config = dict(
    norm_place='peri',
    bias='none',
    parallel_block=False,
    init='uniform',
    init_std_down=0.00516,
    lr_head=0.00666,
    final_lr_fraction=0.0,
    train_tokens=93570000,
    max_steps=11423,
)
Each number is 128 + 32 x the weight over the matrix's rms, rounded and kept within 0 to 255. Layers, rows and columns count from 0. Numbers have three digits each.

# up: layer 7 MLP up, 320x128, rms 0.0877, rows 212-246, columns 0-127
# down: layer 7 MLP down (transposed), 320x128, rms 0.115, rows 212-246, columns 0-127
# gate: layer 7 MLP gate, 320x128, rms 0.0861, rows 213-247, columns 0-127
up212:164111058139112151088110141135110139146156164146120131161079169156219058105107159118094132141118127142152082143186141155125140131149087120136116089167085063133139091112112155149168118100195161114103145110099118134126080041168147074120104141157165248120106110153159121159088136112154183097100155127097148069123054118144172118125147124093130113144096110092099123126139108131087162113117
down212:195150154120129165097169092151121208113081163168148176095121181091127104133077138111089134152139133152189095157111132132142121132153134148127055134178136193167121114167192127097160128092065117141167113150096175079098057106134112183117092134108138126148149080106139091142100096096105145157117072085125088086116064132112183124131139087165131071106084125146101116119157101176081120109124
gate213:149102120120195077097138115130103159142127129183169109142093116142120092157137182158140112113124150122162162173102167142116126130080132186070081129107137101145043119118124168101085107080044149175192127143132162160093193150193118111073141096126195122132107192145103080100144176218152049132081145095144141128144174124137156114134136183092141110143118114097105158147121124128122128128096
up213:081127171086093141172187167098224124137094091114136091096140132083134127136075123143194186107146133146118132191111103102141148129135156120099124147139128163099120144137148107148089103183199131098200143088096130140122161137112089135107103104078151146102117056173142161178148165094133140118136134159194142113095146159141153126133132078168082162129145110099124092071113178150181122166145
down213:128161127133146116147146133112115111128110081145141145120178109092158148139114135109097164144128098082107113143159073141113098073131106157178124083122184173055121126153101139145130113113095166159096113089130004100080128037161151099147124172159124172121083164098129122136100087157135132086083013129084124110197159140167135114061124149116108115136132107095123133142103115160148116099097
gate214:119181118082137152107125107197089083169142134157128073111104117069137161125096127102112156117118127104141115129154140128187060093159044129144153127101117152195107164142097145119119163147104114078123192123148083122205122166171155164038078200169133123138117111080105086114105130126145115099101143111121139186180141115041179110110172159100141077171072123149175109160141095168108118091093
up214:173121122097134118121145142189124141097116126106138145140123126107122144122108101130132177171137136113197143109121078141117137122128150109091105123067192150106129126158159078158128155149122136140132116112121132181054150185111112145110156132095100126093140156100085163082146205117117078121106089075152118126164224029113153105170166108109088167116169127198127120145067149066188088128120
down214:103157142143135143127138146162104005168126121083086130145120132136180147141178164117091112132117146097138133115126101142145146101126120106105129137137090111129116144105119127103165087098124143112080195153137128163255104069089132168152063157130130159127168157144149122144104092143137115127143158158082126125197091109140090136189102133162167087149119123124117091132153105128090151053096
gate215:124153116123171132100133090181119163157155206105082131159094147061109212180096156192136146173166111110148158130135137082183111133111123113081145162150159140157111091105092074102082111093109113159130138131149127144105158155155098157056150174132170153079134160130086093093186085165147134124126142067191139110091200110082204182122129114058136145118139071153098151135116153108150136119125
up215:189095095128115069152125226094053124150058121131117184122142163072132131155113070088164102108134155114085152069131125152154155104165151166061099152111158200128101041070132114157135072056143077167131127159081150148104131133128172163221068096119102177192121110124103073119187160131114133112078114099107131148096104105137149182125101119137084078153117144162100162169093169174115128126130
down215:121129177128116143230172145146117139122109100116119066115114159104149179097157169173157132168130122180077104069128103177167166086135126140186097127108140182054124139086082062152151136159106126148119131111082075187131176177141134137138150145123103073142141137082148198159139223062117095076107086137165139068160177084081158118111140115220136149101150150113118088204146126208154115142101
gate216:123163133099193150078076170148142138137094151124125103105134143129090075230130138104056162109142153118157137183165137099111117092116086133091054130111103112123122141191039155083060101109155142158085130080083059137147138107180102163181145111112152134097149111184086088107210127208141139120099156115118146106107185221140114113113140136098149087132145111144111134126117118127090116077167
up216:175113137041147125110108096124112111145103140128168156114127036098120163084086118140137157166117140091154111096098112059130077123107136105156148104147230120116098123094174169092046186147122118163125107131124102129144146104139153107059148094103115138170082174105106089144142198137172104120128124109197161105097199140118135096132131180132088153080106154129182125118103162138165109128107
down216:157139107150094126104114122087108159181097143154167118159140125107141103149196108103115157162131140090167064145131122173088116070096046109123112161116181123130114092143124153093075104114082123144108122098103157170042171131197148110130146109135150152148120163103106140154118149153176119133127114122085164197208130079113116140100147145075174129174152061096087176196094144078132101151107
gate217:132113133126080149113130079156149145089178101159085171138098114109157124148163158132101120194171072107121152143087097121097138123069077075148156162201115110202200078137135152116095087136100121145161166111144160132121142172159189127126151165185157133155110091145139095136122134185156106158105152176127118110155117122133131146155188134112129094097115116089161097163157116118134091099103
up217:115098110113145146157099127151122125099190134087127185114158086155097172112109067062129225183191109121098096166077138124146188172121135101146136136147118143086107151132194144112096090157137095128141190094077041143151114166163093098097103157193140169168107106126132137164154171125163104162143111148109142076168169120165169166194131155080126175133123148064167104165118134127125070105133
down217:183127102123118127150120138105063129164122063130128126148101136108108126138167114158164064096134207186132118127125178184119103147168208167120107113114128146117018194153140128147142170113107122134121119130102061113186085092090119179165204127062111153096101127092118092129127100081084138086106191094135117160088104117108112154097147084075185127132108156148072167102107207130137075097109
gate218:053147124114144102110121129149198189116081084150065084129136146166114096089099122129145133118092158173145170126144108084122157148154086135150129121121076117185115089105075164096125122147167176155133111128124133098156138120097139178097101081109156118117159080190106127164120124111112162134149158132171090177095112162161052191095164170156157136192099092110094227092174116172127136153137
up218:088173155083152116146051129133144112128106076117110143068102092142131125153184168098138072140082220106063166124073072135062152166191235131111178123181140160125156193108131071119123126107097176221054204139157107144124121072095076125190165105124085130138116149138104135140133112125136128067069146084159137081146167143091159098081117082155078163158127106121124159091156122109151127133128
down218:176072083171145168152183142099143210125081155116172106121098119147171067113217105113123116087175117080135105134143110105141173107075121060160144157123081091176126158103158145142137134125104151114132127133116148092073093114170139145189102128092119103130127103105128162100105065163097137105151054056106092118116077128112089135095119092092137159211157163204146158083172166131176151135181
gate219:108150113120196188111182115127115203121142185103099166085111116146143118116205133150115171125119096111152080162183151143136191088102130101152133106106120142177143121129066174147106165134116087151104117103162088079123098161159129155129090139187112116123084116144102124094126184128113101100140138125178114084152125076084174198149137198099133161151149123118165161123095139152134096117099
up219:126112087139187154160120139065129150100102199143125215104142091116127085116173133143105136104117129089145158071109128133137163053072120097128154132142134164139169066154117105168050155121047101115166127168116154149130132116178180075142153166113172095166100153166169156119129084135164150090142159150117152095129115100138110146178111132134204114095151095081191135145084110107110159070147
down219:141063123145190136186135103101111147102118144075123081138131116134150119079192128127153136149099210197118160134161086112130106169121108122077165138138105098125142155063121093068108192105106168101129104117117158120141149079174127106112159132085116120144067106149195118090122150106183156131100078149152123098073192147125149139083140168160095153171119109082129130170106158163125131118205
gate220:144152176125102181066144129113181152133110127129085168119114088098108096165073166139113126132147082162126068083100112116117153069136114091153091129108175144186086092062105084115114136105171132142109062113080162114121091111091138180147130153141199190105168092138135139090144125137126110097115107101139181131179137147179127137197128167142105154118149183180137102074145074105116161122125
up220:172159094129170126171095097122122113102146115042063140072092128186124114131150075173144119087121191098130150102075057147125121141135169095111189124138184084122177129200111151129167087079128152131186162157204152111144124136149126146099102150136050126130116137118136099141166115122167121099103130120126141103107114142112176140130192050132105062141139130121150114093075163117149141157165
down220:129174188123115121161175110148138146109104110071107171125128116109131073190136121139112121100095190072101079112133082135137148149121053158137156180186197100114114111211144161105120072119113140125122143092090156089114127108132121139112119118122179132145129147124052218153186138156156148132108143157098114144120173142132150156101163086123171119120158107160166093151132115219099117143060
gate221:128143144119156116138175113133170223170107127087171188139058117109122118131118178111137162148112058192140090109136112123137142166110123130174181171142104101144082092136137153128073150099134143179097119146161138200118147062088126155074214097161159133144179161036143124097144119155121147137140117128118107142144146133157150126171108153116142085109150165080149182108176087150123081085076
up221:112122110073126135125130130183123095127144147122161109152155121189102072159148104099148077150145084179176118162143096144178160127150120201181117092107080155121155087161149104106100057129110118120130139098138083124151180124108160132116237142134145090106146154126138173120117149180142091125067117151159095187132126049152127052194072154071138175114177160091145151138154124130118089099095
down221:116088175085079168084109120117153155135127153160126153185195087131138101122139088125105182144196060125158120105075192121105183143126136118112108169143123167066113140098151099110101164105141113107081103160094130192034174156098112127174149123140160181040131176171141143094112097123106090111115111133169078154078113129072091154125174068128094159101123131147045109117062154129123096112166
gate222:102109070170155123082125126184122184135122110172088140186146084123088139115162107175110090162176121111147157129195112196141153123132134140066094121063124096163099182107135084141115135098128154123092112162120103066197108108150147142122172125136078107106122164090149115108095108150116099141133178106134116173111164107137113141085168149083134066104142137175122069110106106116102171057147
up222:080152162137075131171145166130152104151087075147128144049110078149100135133097126132082137123123140124152079074116166190172120101121117130129168067147109155121117154120091107146147140097143138134128182137198122100115151208107145085206134121169132122169146105133120136138192097175159132071080104085088140150142119139131131155167096110113148194152133133085183140145182216177108115082080
down222:095138128153112182132098102156080177132074080145116072154156067057105099156053138141147162086115155109087097081181144104150136159117130157158084109109133066122076182142154101117090115108135180072061170156143124146084117066116104077108133098117065145115132182068095127102126127172150100134134100087097102103099167106163078138119166189156135095099144114107179127150109100108185098129142
gate223:127126145110138151147126098112075146159070153167163128166119111139125168167148178131172126075124132140159082110145131106122122099150162164186191120081183139193129095111108166139099200112124127123138126110114163172180150093129124160110056125070122083148155142060061094109127130125111131089144165125156182131133092092164066141152142168009080141136104111130081102200139094163144133114128
up223:124193119151134167093126115131108083173103143083098106140128081128123148117105165165095207144121089098097144111070162097136160149152076133124087173143149154093169118139156144164103110169146081184149208118108090062115094107187137115064150149144178129102133118102172135166081117124134151187051115095139103196117117125120137156088124130122145200190156136132139166138110147137113146155119
down223:184149165134104129140112188102142092154150133099043133146077145136101125117107146152133183112128150129097128171171139130161134085155142109074144117150125168119164086105177064156086158117120126121154099158119103170095110114134094186105188127158163196159079147064131142152131136089096131102120078114122178163176101138099128089120129100108106114164104081163170126123198153149144164230123
gate224:146144119130125171129096135121106134138168179161152113116106112113169114161150088103115135102125114103091147124122069167174114180098061113121122109116133057119133132093106137122136105082081136154218156119128138092129105134172137100139139155157224068156082081077137112099145103152201086089108106154143136164162092127104153087137163127129131120138182088089205094130126176123100100094124
up224:137103109141087185112142118139158176123121145174137121085127089105129100206129151079114088168149099067140164149107094135131195122133089137117078147136149132133171106096125161110114117068144079121186108128115147084069151121202144098122109100128154104123106089114141118159129099207136141078076149135094079185112088152126122142185174126157082115192138127171127118097099138105114115114134
down224:144131131138135138131146151128151242144139143114113151144119129110151126136175112111149101107129078105113134141116112130101143138146092117135086161122135139187148129133167145106123112131125127158128126083118175083000161116131132109115136113160127117171154146116157142126107149185168158130120000152124096143049121113152132105112109183104161132128150149122128137111118116145135134112174
gate225:106134113109097154126121115161155136148126097122121085101138137093098083115129196109149160162151135143102121195125117118115111120107107094158116118130082090139193101138064157132130096144133070113122162061144146157177135160163099153050067169197143157074125091174159176070091111109157146155106123101104125101100104124088148110139183167091146139127073079112110106099191124099110164058103
up225:079111156161154172167143118098090121178176096142121114141116181044117174122078149163164135127121120160121127169136158161166126225211092118123141073097156089093151119041153123162149107164128107145129120129126083120152052189136115075067144176094118115146061114162128087083112124081118140128154115125121101139167137083152148139121140137169131131109067115120127158151046146148102131152113
down225:098144123148151192083113127146111124126109119096111118133146125151131144123128020121127139102154116100130133133165126137092100127142090172142139122096073128138065109150132087101133192134142087161082124106105192137107181129117120106194128107107165095120143163090123083070122121189084087130027114131093171114194164164148109148112134140108125129136136102099116220144146175096101119079196
gate226:174112069163175148114054190128117173111098219115163202164146143139169154125148087117146109157127058100103082122146146118087101085105112150099121138144184115131060132141149123105119206119123150158072082117068135130119137078116110149120112147122132131096135153074120163098122138108106152095088146106143149116105154090127102154124162158109136122122151160125088135131144116085108160115130
up226:140128157142120157155126113080109143182135093156129113106109138092098172142164132118138114128071123177159123142187171143082143148111148122118113137113134080110141144073127071171146128179096107123114119139093133066151129146108099145113072111061145103097189094088147110082114049083096155156140115109177146188166194155147115074105112097111115128188103151151128106167191154156147105156140
down226:036137159061108088139218103113138159126141148163125109123115074086120167120135141125104114128150141094125144153098113123115138152121128117168062128150131162087232096154098074165133065116080136114178127132140119138131154117112114132079114097167138124127132109124129147170130132177162077134115125150105103116101129167128196151142113133175107139071124111122122107097185086081079102119111
gate227:105135203102101156099137067137158128133087133120134149165139091119153114145114119164092079150097156153113118112114012105086116124087192189151113107104079106122144182099107176083132155134151077145101085135146175125167094134149184140073119122113147134079211144121098122139089141100152144144124156126130127106067119115121148124168119135120125110125066125095152120126168097158060185146117
up227:083125126125103103161119173160143143099120175187134116108141082089123109160165106130117162116163094101149108180087110157147202119138104108058134149145158162126123104102121163160104125126127157126101177157111119103082061135154151132154134121132120178165144079128161131128129159134074122130117136128131096143109076107076055121194123153132155087069168171171115155133134140115158135136175
down227:131185095138088142145111116114126090131114078156136117131092143140142122134088154160120143163143112119124099124090135107115070154079123095110145144115202154116181110165137115125083114144178170155120115147122120136150113106060113159087136098066141173121122151120119078112154131091120136121120254149136124156204122114113148140091090094107095128143144161164136112169172126107148106139060
gate228:135075089160124150172201077167128179168200132144170084134122157091144156120102136142138188114138123214131185112089101132161124084049164169103144117097123156149098132140099088127141134163134116119109184114131149115140095113137133101137133146112125114112142191152097124104095121097130146183103123146216142166133120168118097107113165127159066131132137094104120098101164082149076120090147
up228:149128121104118125125121107181099116101115158093094077130122085144123174198123138087113106161118139053123130144134143133110122144133100078159093156121086137174152094155148147163139086086108119135176086180117118097152157143129188151090159117163117117156117123168119116185165147127159075125107149125102130097135113086155096122147115156091172158134135171141163166139160092078184126115108
down228:096063167135148138148099079149164065190106132092145123178091139095126155154074119100149066157110125088131179107142134202127119096141164139119129112107120108099141104127099105117104106132174116141121066123132168123110131167090140135159071189133122088125117157124110149148144095058174126115166077142107177117119139122120129125117134156100161104126152070143098080172151127172125177153104
gate229:112107117102122088141134114115127081128158135114103095114120178134164155106103167153127160105098162136165156143108100134168128137096177158160150104077187105113103148140122083116161126110147155132173146144118102174147109153163100145125151161098122149123159144068117173104155137099128109145117131119198099117118136178169195110118159155042160126164138129139132135099096159163123139065099
up229:123127142104173120104138085110131104149125103147118129144124153106156108077105165134123079127120110118140060203127136140131119161097136136163136155110150108144127119124154059133121174146060115134158086111130134110138130137108165099128099082121171155133121116131178109126122141101105177146105146130133072129132075111188194065125154093123176149159101170148146126065071097132110133096167
down229:086128153131133094127132148161089066136139110159132154152097106115100184117139090085113139203092181124163128100128165133173095108134122111182070114138110164110164170144126087090104137118166157104107142130118088156184127133134123090116172168147098133134142172178148158154160134127165138115070070116151115090141183132096106143126137121131091103084119112151106121126110133124141119135128
gate230:126129126176127162120084201119107159155166100087093150086128110129154140159123159112150150059145146142143144118144110165110129160131151133108144090231168105134062146139090162058139150066142140206110115139065082165183118124157147117140074146167141147134100168107140136117226131212142071132206147090129109148102152130117108174181172187147162111150132088133084133155131116097126139076144
up230:147104134185112155164078125074160102104104214138126121147101084128092138122134101199062184139154183090111158109158118068133130132111072115203101103095127104102099103090120071120101050133129090088164180179171154140157155119113168090078129159100141123116110134164141143093103097122158135151146124126148127121149134155104131077120087128097151103137110142183183130074152185155065153132114
down230:068135122167138181171099150126080183108138143160136115090096141083105121135164186101138135116074111145149140172179117110118141136091163128120126123167138118165078060093126102131132099070111144158169165169149094147138109080154096144101125172128111113154169154120158105092131080151126075090160090150197126136179167143151095163134101176196145122128149145108109110208156093090092080113170
gate231:139113152128172092097170123192140181202135152204123128164174120138115118068143133128157075207144125130114096129130044125135168134142136136182125080161101047177057099071074140165116165102091135138149123162125112132159128124028116170148107098125212120018214196103159115102143077158107126054166152134198139154143179092115117080213139210142186117175148134132165145107096119129142160184106
up231:167136177137078147110108170201136145112122128198124150098094076141100173119158082052136131115138121108079108090190112152155120151174095162175090136161100125090093147145108134188142085110168083098087062170178082149060130174065092151135130067081134117063158130161125149101105150171101153103116126123200103089186165104087158122098142159161160169157130136077121094094102162107193109132166
down231:081098200112067137142168147121178072140054116192165134089167099127121147149191137072154150142153086095154145124153163093125112166148073131162083137146105118160083099174163113218131110179109096168129126158168131123145075139106158127180138136158136139081158128131072054092118122133104165161185139131178160105181145133110143111042149162126122062145136088110115049100104178097136151072166
gate232:139114119154135158145173158123147178137139181114147084127152093121141064096138181129147117154166125150113128141095112160117098145087157057122131203122123094157160184098117148134136117112194129089189157168162196104153133118164139137119123155160107100170109169113162082044146139151140119141099151115143178087107099114189156102093138080146162174086128092098151164124077114166106167137082
up232:152094123125076134179108137127125134132123131137217119135119186157095104108102143139123139187111075106132122143039144105155105066139152123109145117158092048103133117101146162120135126092075160180121107169123184143152102104132102075148138178136125092095092187114129113073099107141151171114156106168109177090131157142145100127090159130144123169138148117077148130064106075086189143176123
down232:132165134166098111150159138138122187164095104114121165118101119136131167105134105137110125142171150138155154102171135143145136175113127163091092109169123185166104080163071079154077126135086102068117093062127053111114162181090089129128136082022152149104156106134107147141104139100138162122155169108116099107144119147092152121148097090116124156104158097128102060122197114177098126177177
gate233:097120099082136112149138164172052148102117142149181136091096123140125092099120184161132153124133186130159127091128137120118167159175184125133134112127081087142216107185116174129095127092153129169131135083107144166153053127109117146105143145185112160171112035137091160106145111126131087151126141135137129196078112138134138106099139124125102111104121093116127112105141118133155166099050
up233:086146054159111122126129162143170095123148082079111079160097162125138089155141098136071148123152123072035169115100123105123150114109098112114112151087122132111095097099182109096113137187153133123145131134157148107096141112159160138132165170104112100120161176107121199119115157160134120101168145132093175078100100137179096112171120076115128060124130164119138078096119109162079093168158
down233:113129119123107125093103161126072116115105210142114091159121131086137146182121131152128096155149113140135131085102142124121131147118144165125126133117159142140165124140099117126132087187151025120128113179152091171117172136090131171138089088168178149095081124115152118123120142103114125165161128118159136074144125055192169157179169152162166154088127162143131129146152158116117175134044
gate234:098154097143207137106148143112127150201150194099104161161135177146132145097102146174075137106117115205098116102125096095138114121156039133120111095145118110156132141098096152092142138116148115126164064051109140172146128141101144107095091186168155113122192071143093153129120120123195122138119159129180111145103172161124171152116118197182187174123105081098135158116132101120096132141114
up234:096134143113073165123137123130106124177116166133125146084154108112121155087107107094066134112157151152079152179102113090099111086197093119113040112104161183155155128096112142099184073187154116096138096102083079181141088135068110093189142144141135116151173078190173115181105130049143150153150151044134099135168149100030147154170107170210142178097072104139060155145091076178119102129160
down234:168084098170039215170173189157123085101121157143150116119168121112066175134154161149105135104114170103155107180129169102154181121126127121150079174088129157100161099188147142175087135130114111112108160132092160126107151130184126122167147162072119102128104156143173104121069132062091182142067108086117095063136160084145130170141218064096101177145057070148087141210136108121079119118147
gate235:164114102102153148100103096118119128087199140112153135101133164149159128118118147085123133135085088081118057183083138160115163133094142092136121113090152121123069056132147114163113150121116132170108171100124087107100140095175113154121057145148130099072088121069104181125122158144158089105144100121148149178171091138120105115101126186166164124141132132100160036146124121121096151142141
up235:146109116162057142151185137132137120124115137103163107055163102112097119176127159088156128081101127101151122111115139080151145147137166147151107096156107143038130083131186153114156119129117065101140117108166150139092123135155143135143115112126143111149142123131117135104068113154138141152121137127202087152084129104105076159154058128125129163067159146067155102094114135127057137127121
down235:104124139114090121153119165156171223121115150143130114132092077147112121126158143127107143114140135125120140149164114128121107112146103138148146156143117154174122118162114122137121076132119141148116157126114207131000111120128128139098124135137117111136128148108129112112110082116121151114104054146116156133000135162116098160082157137121076141136138140142147138117140140138136153159133
gate236:114149127173173158118103120099182132116093077127112165122122133130122167130109145163136132135115161141089122172144176102118060092134082164135080083169120133136086125135108131101082150139128140149148126080142127093121134115122131139114093125113155114110083105114075158070080118119205161073138140121130141091101153158129120094167133190115158098136107148105078137086102156098130131100131
up236:122081093136163127142133072102169105118130132126143135122152106100153137138120112104177134136113149096141116207148132122125111168167122161158086137112168109116097104126104173116132133155099118097118094069135149051092155090094137133122124117104176076147107134192165118154112106113152157176121110087155167172125156126178092072097137157178096122095131139115111101100053087055092092157118
down236:113091156163112097121152122118125035158131125120088077143108133152139134151176118154110070090066127149145093171123100162096161167150140087060154162093131082095131160145135145155130146109164062102151105148125138157114131161110102093174126137165080143106185129154105096154169122141131104136101094128131138175151070153125088150119113123163109151106137119124184159192112096159148099127057
gate237:095204112155172151140126099104142152144160124185101114122106065130129157193122138175141114113204122158116110080163049165157098106076103135084152137115143128135112149164067090067100117144160181084177120122179096162143159158141136159078080151128137194133189119159148117124107167093163090084165151163133192080127110107176127142140138133095118155150111113191129122119119157116133142140123
up237:075175065091152158130085133193092134142110137099128127140094176129170121114149101146068183121090095137092161095165150116113124121112106144143160107114143098124136145187095116154128107121134086096091097109120113133105049116125102074149112168096132084121055168099152121080152144132094161097119109188125132158135156130085121063133161130121152118128191159121135125112094114152076110109172
down237:132178118084113139051099067153099163111128137110109157101138125147090116115144134153095165111117165118131093146139089196110128149177100122107131156083086147201095160169128162105105071141162126108161160110177095107141137108190150143092126161168085181139181128132109075098109124076154071143097203110105101126111095075130075123140126147158110117126157112118119099082167119143097175122131
gate238:136126148131164097094140136208128148143160127144095119088166086143134119162104097131159137179074115146182125152123125094118136119077136117178156108141083103155150163155083164089169138098155097113155146117172126118166175115201144121142162187087081152135064183101122087110161154100206156191085136113108179133175148136091207151122160163143102063127132082113090122168148092120080138081089
up238:121123104079119201149075113153116122119084104070135124149104129103116106122182132154125161101091104118154154124158082127197113141164124103127125132171118085097130145112119133156048136152132080142159112159078106127119133171148105114091097129122106178137116097130141114127075125226113114131150122149120171109113155146079138131137133127095126134132102176124132127062084173174127075100072
down238:111178121147204117099150112154157147150136085114086147088142110117086154101147131135151181131126125104143141152088097105093161082150074194139115165142112157137165115060125093155121066076081137136150119161107139114136147105133163121156124088129160143134120136130141128121145170023161146109128121090115090114079081111127156190140191173130129075110158075156150123121136064141151167157134
gate239:146088103104113137167138084157175150116084125162149121152104151170121140136165135131036141183087134120128174102104115108125047174132041122122168158098163098179165115147119116141133123091132146150128115174139174120123140097141135094095174107198065108141107163141085075155129104146177078142092121133188161132110107143138126149121129160157150119102128148110108164115126099061148166093139
up239:147177098036109136087100093101141139159119157111109198122000135145100134159110125141120094074157141142110139117141161139182183067121136153144142133146167177124168082105127109106088100079103115139117154132126071122123113158130185124195092163173146127141130082121196119146143139167120178100141123129124078133128114133131086127114109047112175128135153120099148119128095136122112123127175
down239:207115132100139125132124114124135174130148113137106064107148143086133082145166146203072152127083098126172194150149115123085122097104160111138144113140123060170160108076121085107125157132116129111138172158109114134120121054165123130118164108161122083097085174140164094163125142176111091176143076158091197147157134118129117142129096133127086118152143150089097048116109166135080187145102
gate240:156171129212169112144084193172150148105157064138105104148146119152110111133138103148116102163142143136107111115147150171086125095139127076185147197127175063164116108172144149110167207120149152182103066152112140109178115108115130145119189099150107169119128157072147181151127190184155126154150165157189141125134140131152106184112145131088147104139107166138134173124138119098103089216158
up240:183113144131115133197141154086136152154104099137114127125061132179170120133133147148078126128116126089152070108137153105129107157165130143112155108164172144113093160098116154162131160138139109098109175166178150119123231159133165143141125128113127233121161141091099124100075120141141103160088152148144183133073140127092107093175101146071128120107116085141121155075113138104141128092116
down240:091087095116137215120128088154110151149119155151120125108091101171096109165124120133140146142103178101163088111147110117079150163149099115130101105119104159173103101164246157129186096124147110120181057093134157061127108125112100086155079119168144101140138145096155141116160104102144130146126079133148132131116145115163104141138193150098127122181088097124154054149143080135143118095149
gate241:127211162108150116106178077119087154159102131111102085108145142137143158135184171098113130155145098149104109147156112091136130051089128163114151111065099066150183148141101151146114134116105158118145106124088156092220104076121149179103083099154142090145120134131174088120130059090144124196147191174100109082123157127172141093152141182114141138137073131117075128151156143127128098136139
up241:152059087094106124115160122080091121185088141171196137118155132086146111126106120104205110099104049145125063111140116149101106163090124140129108156104116079125111111122136124114143102110144127111159116158103176125110170113131146131149107065116108099178138154136191095180166122086124093164152122087148106134088180114210113141095149144142140167105129123074131107146126125107138184154172
down241:129158136110065109135144173128096091107149097116137126114118164143082117193119076148096185126088101086117149102081131118137200164108170113143072158186129189119156097130099118083143142114118145107156133099131187132145127203153114113148114177140103151174182126106161127117131167118108127145101245094164072111120148114152107152104125106157070149093167118130165116116036145127124136107161
gate242:075182194129138081133155077127123117119156153145060131159069148138160133133151151150142164130124171103139132117102131146160106130147137035164132123157127079141162202101102105170146130142118127066150109128175120149177086164125124075104147136198142152135089119141150088097168110124165168136116142104175107094130103126038142094118160162146116153105105042064164147083166110115089148082051
up242:078088144130118148153147140079182132132124146081117172136187133119060167087170104125140108170162199114095159160117100199094143109095148166120136196140115169133115110093116111140151159132143116107143126113152152129085086180127179074127191080186092133094112138119136089145104109142153094142052128123007159120124153186143126174142137130174123117090130090214164159183115089136130119122114
down242:140124114139159156163139172130149230089122129130145156123120149127122157096119124141154150141155097152100130113144134130102088113142131095104087093184190140151135170132156116098139141136050044200151143086105137093126155125117101126087129095103103144138147157102163092113197106125157155123165144157189122185063095122155124097105105177125080113105074156116174134109133092132110116171115
gate243:079051101125128142131079152206158186172086131167098140115090177157137152125167111123133141040136122082167123139147103081101110137108100216139152132140155144116121157078083164157139134105106138116081080133141116121131175110143110122131109134124161122139131131113133166118170059117107133107132170155105111186082158107129084171152144110218112174191177127080095099112142170139086126108104
up243:114187092098130072200106149119135174191126121131131155115145142102109115152115128144124095157165063118119105145136115113112159077165153133096141206131142153106109101169167140188127141101130074092134173123138071124100187207213124141124084069143082088149122098104193155125165130141116087106142148119115124110110174143116148085157094141142111206146187135149171153143110106096131141087127
down243:168161129147105106170161149097126091087116095099170132157131127129124129126098062131151063080179134131172096119158167089165077082134114132100123117186143122159131166151147098098132090199104163118140197106092094091156125073117150115165160124107073115126192165085137062111114117122101142141102199153112123128187173140129190139093097130035118108099171159167133106087129136143166123118094
gate244:090158143165195134163138138144093165129128182120115085158112153112164078101135146077116099149133151114122152165111138114104106148171128127078168192150124106147171127129170144122092127067153114176117096160125144154156098101155111127072202119178117207123101162085098116084064099200196129147143159191135133137072150143126150174089120079041118104090144170111093131129122088148132131113110
up244:095166147129124159085076073097135133131118142126093218092105172183200153161104098173121115140152108155092112096106145146120141178086135173111083075142152182133128162153110091102205079128069117130120124135115144089137111138131214129112083167110171093154070074150112139163145139087117097086103162141157098112103088117135167086192131107137182135109119153087167083119119076125113160105217
down244:105113133155094178101115130142083082140156113175156099156105173090106106156071119085175157144124139132098111124114150055150055094117142155090127127177113070142185136127093142116110141105193151153113160074156132142174125096031122124110174122139145161100153127111086139024143143171112153135077120127148199109080158174106169147140137111149128153157125102051104117119158162093210095153145
gate245:127175200094143117064109159205139152199127147070141088122075181154130136179156133151137132198131145166199128121148095075124120152139147142117134077094078082157151109119129164144124091112143131170179139133135149084125106128103134092156129117083050132111123138155136151162155157097180116112102146108167179093128174111155142094124151127115149131127093169197119132130160111115148139064057
up245:065147184130112125127093121179080133073168161167134132111148158156117155121184124145112139107114104123187132094120088095168131139157102081147137101144088132143169142118163185127153066095137094100142124104197066125147142131165129170133133153135126201144141095157163122117123131126135118132134120177114132113108059142121085165098153141171164118102101137088112112086163154138101140191065
down245:140110124090101073076157128149162097119117136150145109135143145154097137108157138065122164147175147088107139164153084159142071102137121099063106111115092122141145163172199140091170126151132153099116143119141087099165089141110167217140114114149102155205143185169121121132108141145152139145098148140118136158128157112101094110124138124125104029158081139146185155195164104113122073154138
gate246:128147086161182149102137176120086141167114179192100137136140161146161076125139161154216117170169121148151128137187051128158132109163149156065176073119138131159070149074102105139125109070109113183122150145085125129149158053157160129136101087136097143158099171137119168090156172083118044096095178099175157120157124148110104093144115093169120141180118114131135094165118121134166115110113
up246:135112082089143113069144111112100104078123130126151122152181136146096150147144136094172089152126096124133054133167061163134130120151117138103125132180096175132141143066125103137087112101124219114124142133131068129151122122131128113148085127177124029141110133123112121148075136102157089100088144103134137164136125142110082131096059103169151162126170056135162114202099129086136080125107
down246:115145167091104159199142074135154183121113099085113083105145087122094099094104088146143131182112118143141134126113196080076084175119123149131128153121187134128083162115116116121070129169134100115159105134126158111144107123110127067122158135116130110081140069116183130153084092168144192154153171171108112089127128135123156111143106126100076065118126113151095134078163170073116079133077
gate247:076118123126110149132068141115107140185127137142105138150202167140145176139145127086126138089205093124117123095179116161085166097104120142139164172150097127137160133158111085159067138040126182140150156105124103137153121136203177101118086164205157167135160136104142147075121111121133084081148184165143125200106104140098102128124139138136109086200110079192175115196135079107119135052153